Weights of a small transformer language model.
Size: 12 layers, width 512, 8 heads of 64 (4 for keys and values), MLP 2048 GELU, vocabulary 11138, 40.4M parameters.
Training: a variant of Adam for these matrices, 587M tokens, 8956 steps.
Each number is 128 + 24 x the weight over its row's rms, rounded and kept within 0 to 255. Layers, rows and columns count from 0. Numbers have three digits each. The size before them is the row's rms in percent of the matrix's.

# layer 3 MLP up, 2048x512, rms 0.0497, rows 1047-1068, columns 64-127
100:135082112188144146166140111132148156139125123137128126114122126124091098133145129117136142156164101144115131155110110099116107130095135100132127100123144141178113096131144130113142161156121156
090:121083108112145120140109116131099105083126144113117148084122148073117114095162131133153087161171146109113165114133183163087117131104163154123128143080103106127138116100148056141141150086114119
138:128121115128177154124088142105136100122140148137141132079124128126153125104107090137153184149135121147036111112130170135119118122127104133104164150137134151126107096133111123130159120124183121
103:110117197132159167122074170127113100141137171154119132111178112122135089123145147102140147153159081112127156174135179085158140116111170090127180157147147159143151141086150151131115112080144146
107:086095144113133151122125142110115137120153110109138145086147135094158117132157138133101156134115103111117143167111115092132148150150148138158149139105098132197169106130170103130114140091120119
093:116154168123105114136159118129175087128121099106170134148105112133146091153093150124144158131115127139142138146124128144144151146092126095128107151070205082136139090140118167136124112164113098
098:120121082139136126160129161148135150085122150134130146127119122121152099160140118078113143135146157168090122141163155127135150107132114129107138116121136144137141113127116149124129089109157160
095:093122172143156151152129116114167132140128154112126128131138144137164131090133114154110137086113096116143140164128135137114155119120084148107132141103193163137168133132102171168116130128157138
109:128078146120150127154115094129111079092151146087135156117089135114123108147115111189178087141118125159099135111120111173126162104108140136111109098136151135112133111117147143139112108143135125
104:161157141123116108150164113133124094148142138130145107132162109087167086103129116141111136072116140104122123137121145116123182129142173136105158122108100123167134154169137121149165147114142122
105:114113158170088126114117137120128139127121119119129093165167131120140118101136137151104148157124105153131133160100139106098123131138102135141132106132160180131106099112122122127170134135147123
085:161171154131106137144112161110138133107133101091124138152171161130134072132114106113083132082085122118081112162133089113111108113170132140081126197138123116108172131091127080183135119114136174
103:171128152115116104119096156135099101133127131120098125129145104115135116104115158092148148162089137110154155156145122161143130118105167106125147124134147140159109127127144137177128105113138131
087:111131148102170136115129144162129163110117127126143175133171115104137151107118103093109143128134115103096132107122188100114113163122124107110133126121128121143165090172144144142107133110109109
097:106098121131165141126099187106114138086134130136166139129153116066173134117138108142165155147151108111122123120159157115138142093149140182144122116084114134140120118073139152123129098098098145
090:133127143116127162087098170144122122101107121098107094159133158108131041136085142125075162141134085038141141147129132105130138134103176155156144143163100124119128128140121132127104145069123151
109:146141101132103125148103129100151130098118135104076130158130142115177079129146105118109130115088160142071090159078149114135135130155113137127188126088139093168104148112128126140114138161177130
106:171155116148125112161147129128154134097161146187136143159142113173113111116161161085110149092148138113109131155113124117095155107110169169128116144169097137132104118123147112144146116120084126
101:122099120149133160102136120074142176133135128105096161115106121106110097124151092133120173141166124181087123127118119165114107175127124130078131137145082115131134129130146092134123153133176133
093:084093156139093112147165137172150125120091124109116145135106154126123108148111107162107133178143149121099046139116149114134106140122152154125126132117094121103167107135102166138110129097144159
104:126087129158096174149151119137135147101065152097103119122169181141112127127146158129156100121124110145129140185072126145141120134122147103115125136133163132128136076098129178149150107145116108
088:136104123134122124127133155109141100127079123161098129159120097132092110089086129123171144133135112122136121155116127144152155167170135152141116146104121166112093129179156141141151123103101133
# layer 3 MLP down (transposed), 2048x512, rms 0.0428, rows 1047-1067, columns 64-127
097:138137108128115109117148063134109153126144147148155122133136191152129133136140143103126179128131132115179147147145130132107131103135128126125138117152101118134166121108113125121124134123071124
087:125142177143121117098154086124122095152115126139101113138139156119123105098138114115171122127156103128100133097167103125146138151130165135177090187146071125091111131144176156116128122155137118
083:133124118118131121133130149138112161158149103123124143145139117107138117123079102165135132122113103117102121108135136119125123136095140126137121141094130113143111104108093132138134134147131111
102:113161075156137208146134104098109131108099085141139134129146126117123160128128112151124095121183148147092143163164108146150128147123135136099108122100109134114170066173147125094116186132162132
110:140150143128127102096167140105142127153150126168185128128150153142103122136107132121140130098113136117151106123099144136085133163153163111145100141103086119155163158132170111160089159157099160
084:116121100125139131174109156164099127174146108166088117136127127116113152117109142107153114096130112126135130122102145139064117156136100111153117100160094131113148105099178108129122134111109114
091:132157147131135116106108146163153140120149173116156149119104136153143131134125150083172121124162126144123137170137153127136119111115128087160125110120137136131113138156136158132124134139135153
087:100155119171144150110102157152096170157163154122091111129142117117100176168133125133094153126106146142144155129092092110171132137182173134141137145118114126093137122124116127117097129129114081
104:108091166136122126115130107166106121110115103144103116107152151127156141086103113129131145125113166135175133142111158112112125121117136117164148144127122111148104116134132143126104103124158135
110:154088140125119133062148180138166143151127110156071123166097116138113162100139138115149124122055129113159145143100106121093132133136145180152179159157123142134142123134170108130079144147087103
089:135140134155111103137145108156170127098140138164121104126073099127154154122179159120148108146135141117128155127094118105141128125145109109140144119142130145115132144134162131113128104133172153
096:106128100131141160113098106151130092140138151140122131132130115124130120043128150113152093189143130158153117114122146118150118158161152105158157146087146163129116119144067159132129101177151135
095:140094135131127115098072108112166144117107113102081116118142122131124139129147133130130097117117131125105118141120120102158091114172132102125111119101129130149085110119128152087114114172138095
094:099116134144116100123113157110132121127114122177121109139097151184115118177094138115093137114155124119122143131126093120135111138077115105124111126128119100148108137107179130084141124132166123
093:131109151146124077096141148125067109170102112159116159131131112083111114134129151135151139182121135136118133114153112126103137123145146138129133171124125171152048129147129139109089110141137113
089:129112124135141152152148131083119123142168109097105121151142140126094139159116135110128120159169144109096114121146113172122148117142110114103116117119107105112148134105113147116142157147155130
109:151137135101109169147116084115146116103168111096151113145121156087126135139144129073113131098111144120097132137106144159095078153127146112165133110116121125153130163152138079153158148173150086
121:114140128154115140078182101112125135136131143137187170135144126129148159115121168133117116103111122085128144118116071103102116150147129175130109122119089097159125161124146096135106146140124151
094:119146105142100159146148145135112152150127146115093109102127135120152141090068086144138121151158149153136099124144149135151150103131110101135094108131112108098094107122120135092096132095125103
094:161153155146159135138157134141118116108087131146097120097112124137146147157089140132150102066135096133143118113114113133096062186171149117130118108111119158126159135134141122095144123154126143
105:113165133105146143140129158137130118154129081129130159141144123143110110157130163106125140110073143135140150116138108169132141146157165147131117114124133115117150061139151141152115121115163120